Each number is 128 + 24 x the weight over its row's rms, rounded and kept within 0 to 255. Layers, rows and columns count from 0. Numbers have three digits each. The size before them is the row's rms in percent of the matrix's.

# q: layer 6 attention query, 128x160, rms 0.067, rows 0-63, columns 0-79
# k: layer 6 attention key, 128x160, rms 0.0598, rows 0-63, columns 0-79
# v: layer 6 attention value, 128x160, rms 0.0962, rows 0-17, columns 0-79
# o: layer 6 attention output (transposed), 128x160, rms 0.155, rows 0-16, columns 0-79
q0 088:177114112102177133084129127082109111151137129153133102138110124123139136159131136119121161144088112141131130125148142151143094135095159157106124132133125143111160140117113117101097106152119114156093132139145108126107110152102132133120110153
k0 086:118093144089157175129146129111153144147092133124133105157107162120129147157114132116104114141128170111149137115121153145121166157121098090159089121123109155127114126095135109105150122122127131106127121128089110092137158090114110170074087176
q1 086:132158098116168110170102096104141112057140146156129110123098117131170119153097130123129133126118149087146139097107122132085110081136147163115128153113083151143168132126084122159117134143130127132127106122111153160097143128167146096151144194
k1 078:120147154111126112150145105102126129133142143097129096091104087103098101151130153140124166108120139140123114090139138154118109072140144106105158091100169139141101162098104136147141165155133112141115106110121132098103151121135142104168144174
q2 086:154150127139101112129145102079133090114118150146104143113106113141193108086167115093138138136164116145133130086116113088131161128100143140134123132125101150114177133144092093137125086097129112132152129160138129149083176125103119110087190105
k2 077:122100155116119153158137136092127084101146114135066099132104146092189093098140139146156161164170129160119121126120115120144149084108161098134112112111071172104128164113133140105127126140124153140151092091159133113111148139122155173158154138
q3 096:133118117112107109141133170145131182085103145131149096128126162131114139117107104069122043121109143145104115170150129164180098149137129142125142158105116122164104096147116149148166097143116155170113202091114112112119118115121165131111113101
k3 083:138104128116113137170138151129133149103146110167110117143139078137124107121143125129126072107110135178127116191188101153184160152114146150134157117100138129171138151118103148134129093150144122170152166146125149133130126133139142099143105106
q4 089:101161138133107127124123136107100104108135146136083129081122163119143100122099104155143185097138148124147132112098138098099108052124133191131145145117127144121121133151066128158129161128155115112171087117094146115125174145177140129093159121
k4 080:180130127128111138120138167125126125157156133115053129112121089110167146157154132099125191127135130078134138081086098111109117111159117130126150120078121119119116124145108134132148170140143119109099093147159144120100128129128137108122126135
q5 078:130118109067116154175108091105102139118163147151106141116123113082139156109137097133119129065129153126128107141128107140157151126124148143126102111122103115153154108160160135094139145124140098168138136138130166092103134137126142129108175101
k5 085:093122129091126104145085112135117127103131110115096134108093102166132127141145140154135133095082147101146121082127151101103139125150125113146143124095086104137105118123137126136132141125120139154113098121142140081115151154175117109134095089
q6 086:122137138128153108163134125147137148137123113157127174121132092136137119109116131099090105118125132155144147078138109161080128112108091139130087111106137106157135180106115123128092119119156112153170145163147136200095150132150146131155118099
k6 100:114122107197096149120138115152130088123132133152106132153112095135103116115111150086136132168166079119146139131133078111113085095111104103146093165119123110142099121113147112106118126122113156132146131092108040151128104151136137158130119134
q7 085:177143153151112138139143155154070124107148151147119118131123089122155126128166112133137103159141138142083153102145155129165122181131124112151116139111142143110132103149160108089132094115123095135116096172131126149130129143124114153155147079
k7 078:106116129110124122094131072096104142109108115128121133140100093160125110142123110090093113128139155163102163113108157112154133145134112112144108104106124115120117187133138131100166066118098129123110094145102111162148175120128119151163088109
q8 090:144147106133163139154123090115159127150127128111142105112093146118116138135147134175149138172180128103151139097126127133121057125154126121112115114131117120090114173139130140130159109146107103080130091133152134175137168174130114083142113137
k8 081:142118134106134197119121139144111178110144114128155120148118125105083120105116173142109099132137116156108138149133117119156128105116151118125094122165140105100102160116179101108162102116140173116105120127149125177130136156130136119134074197
q9 094:115115129107106139110140098108111107182127129102128100160076141163095144163139130164128159204139132103159120105119118138129110086111155126127078113160123115128132154155119137100144116179092180104094078113133090100134134188153138109158100157
k9 077:172110117107109099136117129138138140116118062124150129148156141158108154121139140156112131156119131107114110137158105126131113166172164120130087132097123144123137125147135083125110113136123138101100131095135117108128130151112120123131065178
q10 079:134126097123097086137140098157108157133121085115131098113107134147122145120136134107102149190169136103145126115135172132151074146148088108129141113156102103102148136179095136113184102113104132109122131147132119100120154132136115168177091116
k10 069:119158089111114120125114127122140170108085093124144070160124116160097150134110157148146130178122115132141114179159115118194131167117142084122122120105124137122094120128125181135108090187102125097117131169160146111154129102113092150123121105
q11 086:156146129155151135141154146139105188082140146114144117150139144144128125122145142146147099124129083145140125200192166138150126165123125141108115150098122124125114159124136093115149110159122133130122139078114099123144139155105144117150119141
k11 073:120112156110143141121100128123154156117123158091105122148132120137111119111129124117097092081116179145099100188138138143168139159143132125121073118112127087142104108143119168096131075164114122137120152115148125129137132100139134120135146127
q12 088:133116114140119173116150186124163114065114104126115118177138122123117129101120133148137096126126116177093106169129134154168160135082088153119144108160130114126102118127118147137128132124146076098104167130126110159129113118083143146164128107
k12 081:140136107147158124127133146133131082120138117111108118110145137153139161059113114087112098088101109101140133113095142152097116152127127123103112127145106143085105099130150116131119116107153141130130165141115129135080051115061157132126156108
q13 089:159142147100088120110090117179127122122033113136127137137165152107079133119167167125121106119134154084137120127135111088139102132135118158132119124113163133120090119143110124091159132182116131115135133110117110150124131150126127125102083101
k13 083:167104117151168156110100118148119169120102123110102117172143160103149139103149155117147082134107135132098145148128101157163167186132124164152104158135153127151088106110151100120137117118108175151118156110131089097160169108108110146063084116
q14 084:090133091128141148154107130126091151139064133139148098140129120151119155125120148081095104164092085105116122108117129135158110175164151116135103130102124126122075131140158113148159109154107100081142170149130119122118120116117131144111100140
k14 074:156102143122158125135118145079107151147122146116121116167150100132121132112079126109176083134135112151091150129180135153081105132143133143129096137140144113106091126152104135145150112135089171193162178091153110144126120116141130145132122119
q15 089:128110118137145140119122129085130115168131124109122145137135127146131144130158126141101132104134097109155132156172143109143172121126131160157072090153148121127104136148162121109164146111087141139140174124129145096116130126116137130148136141
k15 095:136131107111113169130083121162138115112151128136134143152160120108137115109065142145097078137165098123144103141156130136148139143088116125174111192094151155111097119113171090102116110155139110133138156145092137152113120121125170111128121165
q16 094:099142123128087140106120089097147076123139157127041143127108137130132106117117128130113160102139127159100142099112067130139145079120155141140123128120125140140133177107125154105119133122130104145184095140151160136156130111121148104146179121
k16 078:152115123126101132130139085118104105162164123137094141152130152125158131136146139116116146144158106104162124080034117138080092114128102120143105145115127131125118132165163131136130150081143101109147055092121086142116114169114109122123151105
q17 090:111147103141140182125124125113122083134129151170095135148158119076122132100145110116099097069089143157097143133098094150097151118134100155096143108149119116105148092114150147154134133105133109153173167148132177171127107129099128120143181119
k17 079:155138105112138135156126087088103076155173094128124144102103133107135122129111129135154124143136119120105144117109150153092117098160085158149145177134154120110093139101152135133126108138139076141175145130098152117148109150152125082106131135
q18 080:088110069095137126108105131111136142103125115200157113097125123128085119137142085108107085106095135149134123189108125175131151146087136177122126142152101171150150087104104160157120095145146136156125176138113137123130120115102164102128182122
k18 077:143114114104131131155127150113158114128177125130127141104112128123174144157147098133112134126121137159158145143130080150110189141130128111129163125144114150159143157113131145150110172107157142168130158176134128113157131126144179114108160150
q19 096:098120105152170123152108101140182113136137140101128174152142122132086122131136129080180111071106105130113091125138127150115127149166129168108163092162146113126135132125114105131142139122160147135156137117135142086151120149130132106140169107
k19 091:094117121112144155132145125133169116134125117150089124091160125143123116167089123141167123122104141135154110147119135115147132090087129117101183133131147095126127097100141155187142132147184148141134095156137180094132136102133161077117181125
q20 078:114132129156108138104164085104112115159118110155149100100085109156169135113117129094104116118120110112142116143123185143113098117119131123186088149147125143120168103139087134139130118135133145142129142109120142145111079138117159132153151152
k20 068:111159129130090132151097107128129117138154121141181151114108092123126106129110139132166111157123127143124146142134137162099124149151138102148114083135125169131139133098115127092134085144087139125143106113152136112151125107139153154163133124
q21 091:138128153134117104131117114114093109107157145119107160093100122136158121130122111159139161108135125104147114069117120121090107138124112144125104118046097132127155126147158111122110128091140150153146125133142145102117159136147156087148108097
k21 084:141125129130113142128096134117124138117131139123082138091091145147143104160134113143088141173130064094180076112144113119116118124134130131113112121083145107147148116133098087126113130171132091105099123111090100123124155163155125093132099153
q22 100:116140115110140116153130082115155125100154121141116129120139091083090144167133094143165157130136132125158141107092135117055121087128148128124131114126105137126137108078112141110137134100157111118129095143166133143091133129126158095160107141
k22 091:151142134112119096138152127137148116172137131086122119112149140145097129157103145129133156153159151113159118117105152130113115119094103091119150101121129122122115141107134140141128158136127127107120099123123151136130153126165157113150136167
q23 092:164118082144141107131163135186163156142178138131110095128114099141133129144120152111132165147160107122154114144108145147128112116129179144130083117142110120093105137141138110132122119161128131085140104114132098106129146112175128120153143177
k23 081:134116149153087114133130109167148142113125141123089124162124137213088131128145129130112175127120122111181095138125116179134120110143177178152105050178120108133103154142117149128105168160138118104121144119125061109141059128135126132125153133
q24 087:123162159131135140126117159169116111126086131126129152151101117107164130073108100064125093084118143102104157088128111161143163124140125132174132180133118138152106103097101147171159119153088125132179115146105121111107118136142145132127157112
k24 079:134140141097116116139145132127066124151117133113144119159100082110159087103105099107139131110128145106072137103117115127159111104136150119148111107154113121126166121121117121153137097103082121180118108135089132140108163126130126156153120081
q25 086:129143118125073156125115127115112100064117140121099093127132130157103093126090152106066107136134143180140130157156114107144167123101113137127132124123151128138142116149130138088136081131133089162103138120129129126095118069134156109152168116
k25 077:157162117127106160130128132089152129137121137139134109116130158150151128093089132128127126140148154128183071097123128128107118129134161163112172142070100129161119108134098156137101178123155123156120100103134098181132099124109171125183140078
q26 103:127101149096146129124103090149135149168125118133153162174076142094160153115159147111156135120130135151116172135142135137126120110113156063165117137127069085099113104140167107119164148117099172098139127169104112104119120142170083129118117096
k26 109:116141134125115133101126125119101114124095102094144136156135123080134137104155130128122132130137112108122149158134136109175096112105138119131139133139099143123124133169127117169149126136092134155124151163118149122140123117156052108116060124
q27 082:132117127110151156152120124135170126090130120101103112147140167129114130138138109131112060098102112142160143164096124132138114147108121156115132123101116124148125109124153099142079118093096111158142144150160130149092132080122134116118191082
k27 082:112159133172107119144139098119128153132132170093137165104149159157118120104128126119107131121157104128151084138112113160118148080097165152125155165183156132128143130127159138113098168096143101135141159123102154119142118125152168118136145144
q28 086:169087123127111081145093110152138093124153104121129110134130139135128125101104152191163127100191139128128138149137137109130123115183131120129138103077118083113107127144120114133140122119141126073146096125126144151119146140120087131136143117
k28 069:117161133153134124109113080123097140126115132141130114129134154142130106108162161135110186148162085132107106137080144143181143128120118109133109106117109132139050114124142119118128132116127101114173111143143080159103106103111130097108105146
q29 090:140113148130119081084134122100144115136128114111105139109115169149127117125147128139102183145153105135094130083129169084105133106126098112114130110072111109141097140133095090096121134110119090114118117112123142100119155121145133125129098164
k29 080:121091089107083097126115141104122110112116135098100112127133181132130149172157134133090153141123115120150090098088171117097108119088143128116115088126137118140184126170115118163118151143112141097087090143129119172123121122119130109087167122
q30 099:123136149090100132137150130098102107151096117132106159134116081112197137100142111125161108103106123106086160113100153133138144115113125108138151151118125166155134122138125142123149120081130086152165144172138166117156118154107159148136121072
k30 087:097134106088157142130151112121087120155133146117140121120115089135167144136132127127133152079089142129108142084111156135135162104109132111160118132120098128124168141134118163121155112089119143123134110181169171096103148147144076122107095122
q31 124:126114134141159116117088152159143159112100122146146107151140135161069133133109171145091095100097131131130108189175155151148135159138124147100121119134153129144104109132110114141125132161140138121124168104124129121126123140103156143145121111
k31 100:125130146099092145103098152125129131100074130105100114124130158133132141115097131111090065054084150155096109165126109145126174108121106129112132129128122102151102079098116120161087134106137133153119161118094104152147125102121126136119185106
q32 103:163123102141160142103111116142149112106144120148145094154157146142089139148156119155119172152112129105168139150121119097151102101117120108119121099112149160131105137143135083082104129168141134111068119106103102156104141133122108087088096177
k32 086:154130146126159115106150117131154103123095125095113116143137136132071137152127156159100121135139129105121122140115163116119128118112128129094133133150180126113115116101163120110111166136120129130073129109106102116141139149110129155085155144
q33 082:164136167130150134093117130126194179124128132157133112164136154153101107131105146134145133131114134132175118180151124140150126126087118118102134120106146193157102116102139127159135118151139129131097144126132116187125122134120143118143104138
k33 076:109137131122124153128126131165141132126079123123126116132097181117086106158130134101128078087116163129100080168135153089163119110088073103117145078152073107155133133096110116141135132119137120133107127110111107112114137134111100147108166142
q34 084:159141143082126107148089129134140125135103107132156114148126125083108110112114143132106089153088111164144127171156085105151153137125133148096136095076145130152113114152168112160128068136145133129070143077110106160094106139098160147120142174
k34 072:125155137126127179147130105102131143052095149129147112113120162161098093127106159136146117133097188197081085138151092143098130160117141160123093142103120143183137128125098120103149178112109155137159122108151122142151102073116155107148108131
q35 093:171104114128105149124142143135066104107149097123102077107124111108160110120153097146121186120132140135116152083091094115118168129124091117101110141149112114142123117120128119135114134137124099153141120129155156115103150128167141123105159134
k35 092:138102121080109115168170148143142096115121152087084127129106140160155121120141132111098163134168152080136145085145121155095146111161131151144105151108101120088152133135109132124110132161163129151097112145123115123138149154125134139137153159
q36 089:112122105098105105108105112109152158147126134095172118112140114121069132173115151156087101131117117152132095124145111125121171140159143124124103094163114084093144119120135149107129119138110146069134109086135091072150054089146135113150133171
k36 073:104092138080103122101117117142093109111111094115146126100116130122044114117141111121114089101132127123119122139112124123114118129094110138108123126135130124116096070145177105118132137085107129142120120121138114073131117098116163117149139069
q37 084:159134148178120124080114159143119199145112104125162078138167116139091092156114122133106157141115106113131097146102169120153123147105121110057118123166124171119096113150137105130116130155133110097111144153132144135118123128127120126120120124
k37 079:111128114114119144071127136117128137149097118118135134114136126133089136165113105123104106079113125115138130142151201075104128099099118099114145081144116118113119150141094147139141126137147115139092152114126127099147121133068124123131152085
q38 078:157127154135123117103131151133156138138158095146137131138107129165140106136132108142122124158110114158152129129142117182109145101106162163109139128110098108123108132140124131100125112176106112086111086111122139120072106154171166100209103163
k38 073:118150148116098112118150120110148144178127101088145109132160108130084116176138179159134151123155163112117084119130164114132107101148179107135165109104127121147143125180101134147124162138097108139127136117102139100151118131178151129148165164
q39 095:138173131088118101151137135131178117139088135100088099134144135150101146128113155117114180190155087094142116110114091110125091103115123096107106138125123145131134162135146121096137123090164120102117084092114098113087133161136153129192115138
k39 078:154152136154107117130129093111160159153138137083116071121170141165079144155148138126092134149129102148157062118139116147105121121143142166096161138101118061156102107136119114110135132109119121115116101090152134103099108138125134157139092103
q40 095:109124138185158126150158080141169120134128139102096074107140150166156102120145131157116173156120118084115109103149144105128072139135159132135118104111115111096085161168130103106164118178129094110121080114123119120116113138147117145160095166
k40 088:130121111085163109144132102143136164134119098099147084093151118126081126170152154092118108138106117114116124087120157151102066136139110101147172120158097117105107120128111149146133138178075162122113107132124137100144115128115151116151131117
q41 092:118151142144101113103111106148108177126064104130108112138151160145097157096117130122153058111107165151100138145151162123150143166121133122104110147162095122138101132103127120132123131135121143126115171138154163142147128099130135161093094116
k41 088:140135138173107134140094135121089113101121122127139133151151103101147130088138148111114051137139116136109156124136139158147165194083115137159110126124135166154123148124129156136150098140102105147142216127134130131159122134096113125135092085
q42 082:109097099126130099138153144098127123146147128118135070136117100147094107159143106145125188167108086102139113147120144096112109106175129109118108118085121099135156137125096108104103137102107166113120077074075117081138126116109119134122111132
k42 070:143132071132155093129113134125179088125143165089138097119122132171108175184126103121088149130091110151160108144111126119136105149103101144098121124137154120111107114147144107129125115152116093098105084132135135100114143112109141125132095135
q43 090:109113142110136147134116136143088122139125127177114161092092118112148111095155125135164103108134127089149111120160087153110144125125098110161156133078122123137119087112162129109126129110150124116140118149186137165103103132138103131122126115
k43 090:138121171127076097124142110112141136131129110107105192145089147126121108098161141122161116137145155114132118118128118136114144091162147120141117114131098154130150162132118091121108144090116135139175130146151142148145127155195089155080138096
q44 073:134102121169113101097142142141121126115092099138117149123144107126118147110101137057114128144112109123149145120110119105112135142135124083082089174099137164141169116085093117086110113113169130148123128087118118122126135087110121120155132106
k44 069:121129108143120170127111099117147129164110113122136134135105134133129102125127138077122131131123120128115099119092122152140094137129097136119130079141102116126101136120171107142124112126125080168154096117136122113136136087099123179086184119
q45 089:168110111162126166108128125097115104116146144102144121127113108195133095108098116129178126088128135100113153131107182138082193114104149111133095133116111129110170130127077100107096137115113135079168136132138138146122145149139086122149117139
k45 084:112101128152059128110086093146130111142116155163160161153132097108171162118139152107058146143136096060111128136105149137141108122108102137128085115130090159123150151096147123138098121194143148148123129114086151137157136178110123126130135141
q46 096:124133093166154143134155095121145134116185151145108125116095094129101100167146163134104162139144117123134132084073138176090124114138146095107117115116128143138106127140117141123126158119135093093135064109115145135094125168121120146184130166
k46 092:123139111138133120104117102115170138141152096096091100116135161139111129149113103158111182134073146113139109131101152120124065107122145067071121109130145127110115114137158124182155106147140126130069087074091129093137111135120103128168155140
q47 085:119122121156099096130129129160150135151123120113145124155141096131128133142126162151088149162142108099153117106131154130109096147140135104092111155144122152122143173172127097131124121172089129123122101150161171120077148133103095104125089134
k47 070:122120124130163154133116110157148163138098181160185123159135135158131133134112161154123116143151116126141095168117175120118120119127159109127105130137112139130103124145112136105124127138105119115140124114128077096142156163121138134144109120
q48 096:171156107114163137152130128145135108147142136121143117171093114106160134132154152119159185139148118096145152102100090114086122076145092094113120097160153124138125159137101120108141125143140131068150096149106119174130165169136108111130131176
k48 082:153108087142122115160134124137136147128121099131101133167157114124107136144147132142146165150138105065172129106151120124113054131147139105097101121125163122111128160102130091081129138142143159129100097091093101160112120139097119123099099145
q49 086:166140139129132111132139139126132134123086145121149122150136103125115145125111147071109154156119113128151104121126166125119122139142123093106101115103135150140144150193115111145167147107128126143140093166149126161115102137126119184122071139
k49 074:102135151128116141152115127135175177144087183164105150101134159188118115132099148065142085162112145131165105128121158116144160130108133173127106132093174126127104162068107146130143122155087163140102157121190124140115158138125142121115079143
q50 097:127120122089138108126167135121164160119121123101111118157154110116095164157105138112155179147104138116157126138085095131155117114153172128102153125146107109128132094120100118141123168148103172081147128103129098113080151115153121131084154136
k50 082:142148201114143102150131181171128115102132132080109132125155134146092131133131170121075146109121111109141131119142098160171110118153116169115145106147135118103125097112117130160113172146124076140096170110115131084102108137178150129147129118
q51 102:119147124151133140091141158112097150116115138122155111110130178139096126157132140145141077081078141157149121157126146136135131165114138120099164131091158124170138074106089113140119117153152147123091147114117123089126114114140129127136171138
k51 089:130133120126119124129121141118144119116113101104108138100120137145116099127128118117140124056131166133104124114125143142122142146146128123116135115087151160176125094085138139156109148138155104200108143121150201146169099094151156156099197124
q52 086:101174148120154094092157093120124124089145143144189126119172160140124121128145138123093144140126126124127118127100167108103133111132140150131117133107131124102137154134093131129135140117138129104143159105125126107127125107080165154185147172
k52 082:117124111157124107150114156129126130121161143147119125107130138142106148169106108107075136135113100167154112159123122084127130136105162174115160145131160128126146097120128142143104156179118116099113136133105174177118077167150175093132139163
q53 084:138136144127121126131162125074127109150130150122111137149163152110145105135191153115166141132152095162140109141117120070115179102109135100111132105094150177135170147100152085130146127068121126131128126123096139127151176121099161149064132120
k53 078:136132115129129087106096136093155082092119120082077141144107152124166117136136104160151115124111104145150075097167110098145105119089107130117124111106122155098147110106115082130101121105174079103123144102141103140126112131098148104118099127
q54 079:114141088123068146150146159145165091089136110123136088134111117131161137146123118193198163127119135147155151117075116115117068134137153111132131134126096154158119169120153124104129104103151104111109088140113153140139169111147132128139153100
k54 080:178151106165148114140154107122111102129133136102139091128117133137165144104151152171149176172148093132140147118143117181137112138108157142162100154122109174147137131140117126083132119121147117131157121111170065102116104140122128119136129154
q55 089:105164127125104155136123160137174108104120113150136112097091097117160089135127086128165078110120151129122123122094137134093122141111121132111134131135166147148138117112130162178115119086149114149131148170107159125120163151129117103147132058
k55 079:144113107158120149127136127139108091116131154105110130090120072073149125112089114133167165110125118093125166146130128149124119103107142102107128112114133153105143166143102123074146079102119101141150084133100159104106135127112103131125178147
q56 095:125113130194111112135117095155091161119137121084112157143137143140107143138129139136086142128159137142101109096153159088144119177126094117132150128175103087115111099107162117088142119127118128077133104119146129111135127125095107136137117089
k56 078:130144107163131104119092133105083136147141115127151117148152162166086139130129149131125123133158108145132136146145138065163135173149141076122151140120139109163119092203138131132130108121155111092169156122152093144119122089110143136164170073
q57 097:130104125140155107118087152140118082165109109130154159140145130149131112121117140119113114090100110123109116149165095112083178077133075137111160101119154101190144132150098142151102129151156140151146138086116146127140112112143181129129142101
k57 087:120146122121123127133141125091142088138127126144099134117132111142085112152150104143169151095116120114118115082148103130102108100137095143154132131100167110171155086129077124124103180106145095144171083140113113100126158116115128155128191080
q58 086:091134156088130153143094135115126141054092162125137119133108097126151117080132122132144100090155128113108127133142117127139180153172129169133128101126115128126091106135151139153131158095106139150128126166130107132154094119131126124114077128
k58 071:147129181120133126165107119108132120113112164163107124137161131135168131074133134168117087106149136127112150149124123144147141128110133153105134151143115117106128134117102103119124108143123112182112148129123118132098142144127100138134118082
q59 082:054095122103119165145168090130094109157137129136169171109101121111140139109145130123104110145111140102142143078141152157116114100156125121149136126109141115163132157124165169153161165109119119137110094164170166144118125130139122148158125120
k59 077:163089122121153139122132101140109116119143104144163161130101093126129119085109137145162128134097149120094144092141098127135099105132137106127127105126067136125130128137142075108107134132109126138147132153159158127124109158141078100098118120
q60 096:104122135102147129178169139161090153163141116159116099151114110100140151156163133131125125163125115080166129133121151144113085122145141098139145109097122119135125190155167110156171139144079125141115124166147114105110147162114105167122086137
k60 087:128134119118141092132109117182125142109116101102151141154108108153114119124097108135167110146100136096132126146162113160140086123123135116173082145134121115107081121119138128094113118127093159113158173100131119139092077120181097139125052124
q61 092:112134106083151127158138139143141160109134127114152135119094058101138148151090108130114157133117131089160108087108134175121102118148148140114107128132110132100117141128152133122155153131119109090100077163151139079099144160129148123147124142
k61 092:136157150117127134089151152168140141143139153103111118123100099155113146168106139139121139117107183111137137116177139136133139100153160164137124132174133122125119141161152134133175129123129176154095156156144133082122095145172122125161121171
q62 095:185129123177154154127110107135132123128127129108149104130139178129131095133103148120136127104119176143122137163101157113147130138115139124072100164113133159124084183145123068130128129148182113139103150140117174154099118104137132137091129120
k62 093:104123156137102132129134121124117091124083148141100148144103093130105107129155142097129138113098128060112137088124148110093151120158114174122145129175160155102169096132086163160135123111136171143123156102132128123164110168091134122107111156
q63 095:098119116090153174166113128120120091082149141146130111142102132094150113093107100136145110102154075086147143142149085155162106110105131162132098152079098135116143199118126104106122095126109103165137163127105125132113158146102174094119097125
k63 082:156138167140188144120121134096168119133130141064129109171099106122163141067126138168161121115138131126149099145176121142104126092134195123127085136137125124141097147108151130105117119067110138132166101114126082148114130166144123135121080142
v0 116:043113123091147134119149147092101108116157112130140093128127111100111155132122133130141101123127143121141091134118120123145092149104168178101134118108110140165124094136140128070161147136111155139129146131121147116150155149141142130097136128
o0 114:153124140154105120108097105155148130141124107106148128087145108144116107117086121151121164116158108117145153096135107110081151116131074126161130112126173106107121161095131100169120115120149118127170164134125150135136074124124138107151120136
v1 113:106090097106119135160168104119162106153089093165119162125161116117142142045138110113125117120125070134125098095125108165142153123128111107172123148149125167122127143183140137099137142153152150095135117077114089144112161154138104174129152134
o1 114:130172138099112112137145079145088196090168150106109120118135138112117098203124123106164128142114156163139130151123165075128109106108149113119130122102112113124140100119127138121140111116125113130098130158161150124105102114128145108138139146
v2 100:151104131156126143130163110135118092172167111125115154183148161152131103122124155117095150115147161186157198158097099127102113110167155110145180079104132101126105095118139128101148116113133149129132168119131123102123130142118121091115148095
o2 101:161202104109126112119097132103117182079106155136155131079090106122131154123112101166154129130133140114082088109134161129136132165098114128098102164127128169129142167110100141139118150135104099113108136118152102179169113147118117162151111168
v3 116:155115139152124098149140130100144147134087123161167076137143103117137091105122130146156084113120083131121127068131143089133123113112103163167148122102099089160142128161126152154151145096141176140088128142130101133106101146128134138142102147
o3 120:091133115106123157121125130161158125127140168136119177106163160104098121142116120133126131150121112136173113200142133123126169137093174114129138133146117149119135126081159140110093128103140101119170111121148150129124158137132134119111147130
v4 108:110104146154167105102151142107118138140103135144148138175143175134159105118086084146157146138147148133109139130120107126154074163161139150123145092110129144166072137086113155128144115143126155153095147192146195110066117124147165143136103138
o4 114:145109133102123148159087144165158133126153112134129131073110091097095123109133177153102103129153153144140093161114083135088151116128148124123158124174117089127138137151152148142125161108141104091154114083128097165155093152107062081100145123
v5 095:111114144091148094178161089170147104147109170155099164088110152124128152112154084138147129145108102137143093102127094141139129157137119120116137135162141166115129142165058148135140167123123146133132134108123132157136138136089098116116118159
o5 095:129101146135088137077145143109070146115147105112111104143158114121098107174134136127107128119149158165105137134136161122143138115128136092129129105112093105122140079081201126133129114133146108136099135150150121124116168126183130109152174130
v6 105:114126144120159120131110129113116102112150174129139137116102135101112092141112106126123131124132159116166077122109148097154121123142146112063127135156156158096113138131075151103134114114093140137097117159134141103113110095145094112105122111
o6 106:137120151185076117101117107146133143136090113128096107156152141186147108140140169110130122109141097113113126127150111146127120165140130133149139100092107104158144129127158105160124126138138143151109130132158110178146138153131147126156140113
v7 103:097120116074128141109184100116116115106111147147152181157120122116134188145127114124105152158125157162132127137153117169119122142118135112126139084117137142146133115094151142147118143144122152150094093083155152114134143133099140180141157138
o7 106:128088140124142132137097150124134175119146119108132113138135133138095089136128140114130110091132082145085133112148137095163111104125077119102105160149114124138080115143114117142147140125087112067156116154082118164140097121102119073111104110
v8 115:099133126151137148116154128157117095146143156095120126116062120136099108152115119153142116102172139112142144124111102116189156100142141143107098092135135116130149105115088117128116121149091139081110150152151119091126094114139194134115137121
o8 110:122135164148108088105116097118153144117080116149093151132164155118161142095152168132141125151115150134121108136155167106086100137125113105152158132102143132111143140123129110143156147141160136135152134138116136183115154117151098156141098079
v9 091:086109146134120080087140136111095117125094117109131154158136153091102103121128138123114136111100150159148135129139128107113154105137153101113113085132111159140118116130126143139115130119144113129075143122116145143099083156115113141138110171
o9 095:165115094085093144129096164142155113130104110150112120107146114133115148126136113107138101143116088132100124135140115132158074135151118152124136149135111105108090126133154127139149140117075134151110091111131095158126157100140096095097124087
v10 119:151130120103132099133148150108137140116113170137149147097119138125125128147124104150115118100123148107102112129144131104141130086162151154113093095097127131134155131060154104161146166150130125111120102113102137121103106103131133147143117089
o10 119:110130134138144137162118109157099154150115119113120153179122118134147129090127163099127126169114103144135152113127175115123112178124114114144143157189128108108108107192103169117116134126142146121154099145158126144127107109087139107109099093
v11 095:132169113155141145113157137167152127157146108154137072087091149070146102073150152141133122137104091115121160119172110104123149127138095107087126155141114144145132145181116106122121121171090116143155130129132112156161127151151139170110152135
o11 100:094126131058125137182128108116139107110113126096130134147157160135132131126126110148106118128158153128152086139120134133104109106111154117145172094120129106147126130124183158152123139127141151125093144123121123116100155115112123098143139113
v12 123:114158113170128144108152148143093137101153128097120126158119073111123126140121163124113106140145132114142176156099110099146106132140158186130112118113127160136168095114094149149133126130115165109114154143144103135099106136139162165112160127
o12 126:144126132109130115130094126107149117138090122148126142093114178148131116129169112136137187162140110128112095094175136115113166130105090080112172125124114124103124150152164108095122125135139141096173096143166157151120097129115098138128088119
v13 102:174139099142127132149178120130145128129122110126104117161125126095150124129115115152124117108166128144118167111118138104145161108131126117157113144122116131123158141154174151124101133115162116071098149094083137137123135131193114131144112070
o13 108:115157148127104110153094112152097180099094148115166130099168172145112123147145148109118124147094147098108085155106182103115108120123128133116128124118145122127125110134073125107142119150128144181141092134159086154128122112121117162110144131
v14 107:140130145179071144159163123168127168103103102092111136144108146161186122126106085093123143122145113178127140139156120149128144156087125097144114133177164143107128142149134120123074124116131125087136099151130154101138149124136124159148128120
o14 107:125145114106167152114127108102101099108140158155138142084140120100111125144173135136154128108110143052116152114114144095151107069143129135099126141086143133139123108111121148115197125132142126156115140124139110126141137138115069122108165147
v15 105:130088125139136148150117108088149133116160129146152156138106146136121126137162127106136136128153162158142092117152113132153125085163128130113127101141145070115087152114144129077093104179111134107145115116091158132173151131141123140160153118
o15 104:107160169169091084132147115154128144160109148121148118131166134156188140115101150136132111086089128115105143127079169135106116133139167160158091131112134151151156105142090138161117150088147109132106142129131107111123112158100128117124093127
v16 105:143153129116124134131114133149150133119106118076165130116100114126083131142132152159112112116086101120159148132100068115153121134097138169098129080142163076120141124124125122124132125084152145122142116121117137108153108108126175146106157118
o16 107:124095116173139137098110117103116122151080123156120123148124095104138096145129117092147130124148168118100120095147160101098124155117098070104108155113128183128146151063119097122115127115118085138136160143131166168139173154128122141121075102
v17 093:123170057122153109091112119111152082122124145142202084133136134098117141120135161172107158132095118137111131129149102147119136140135113115072143142138155104100093127138123132147148168095113079152141120138152144145141156127176159141152118118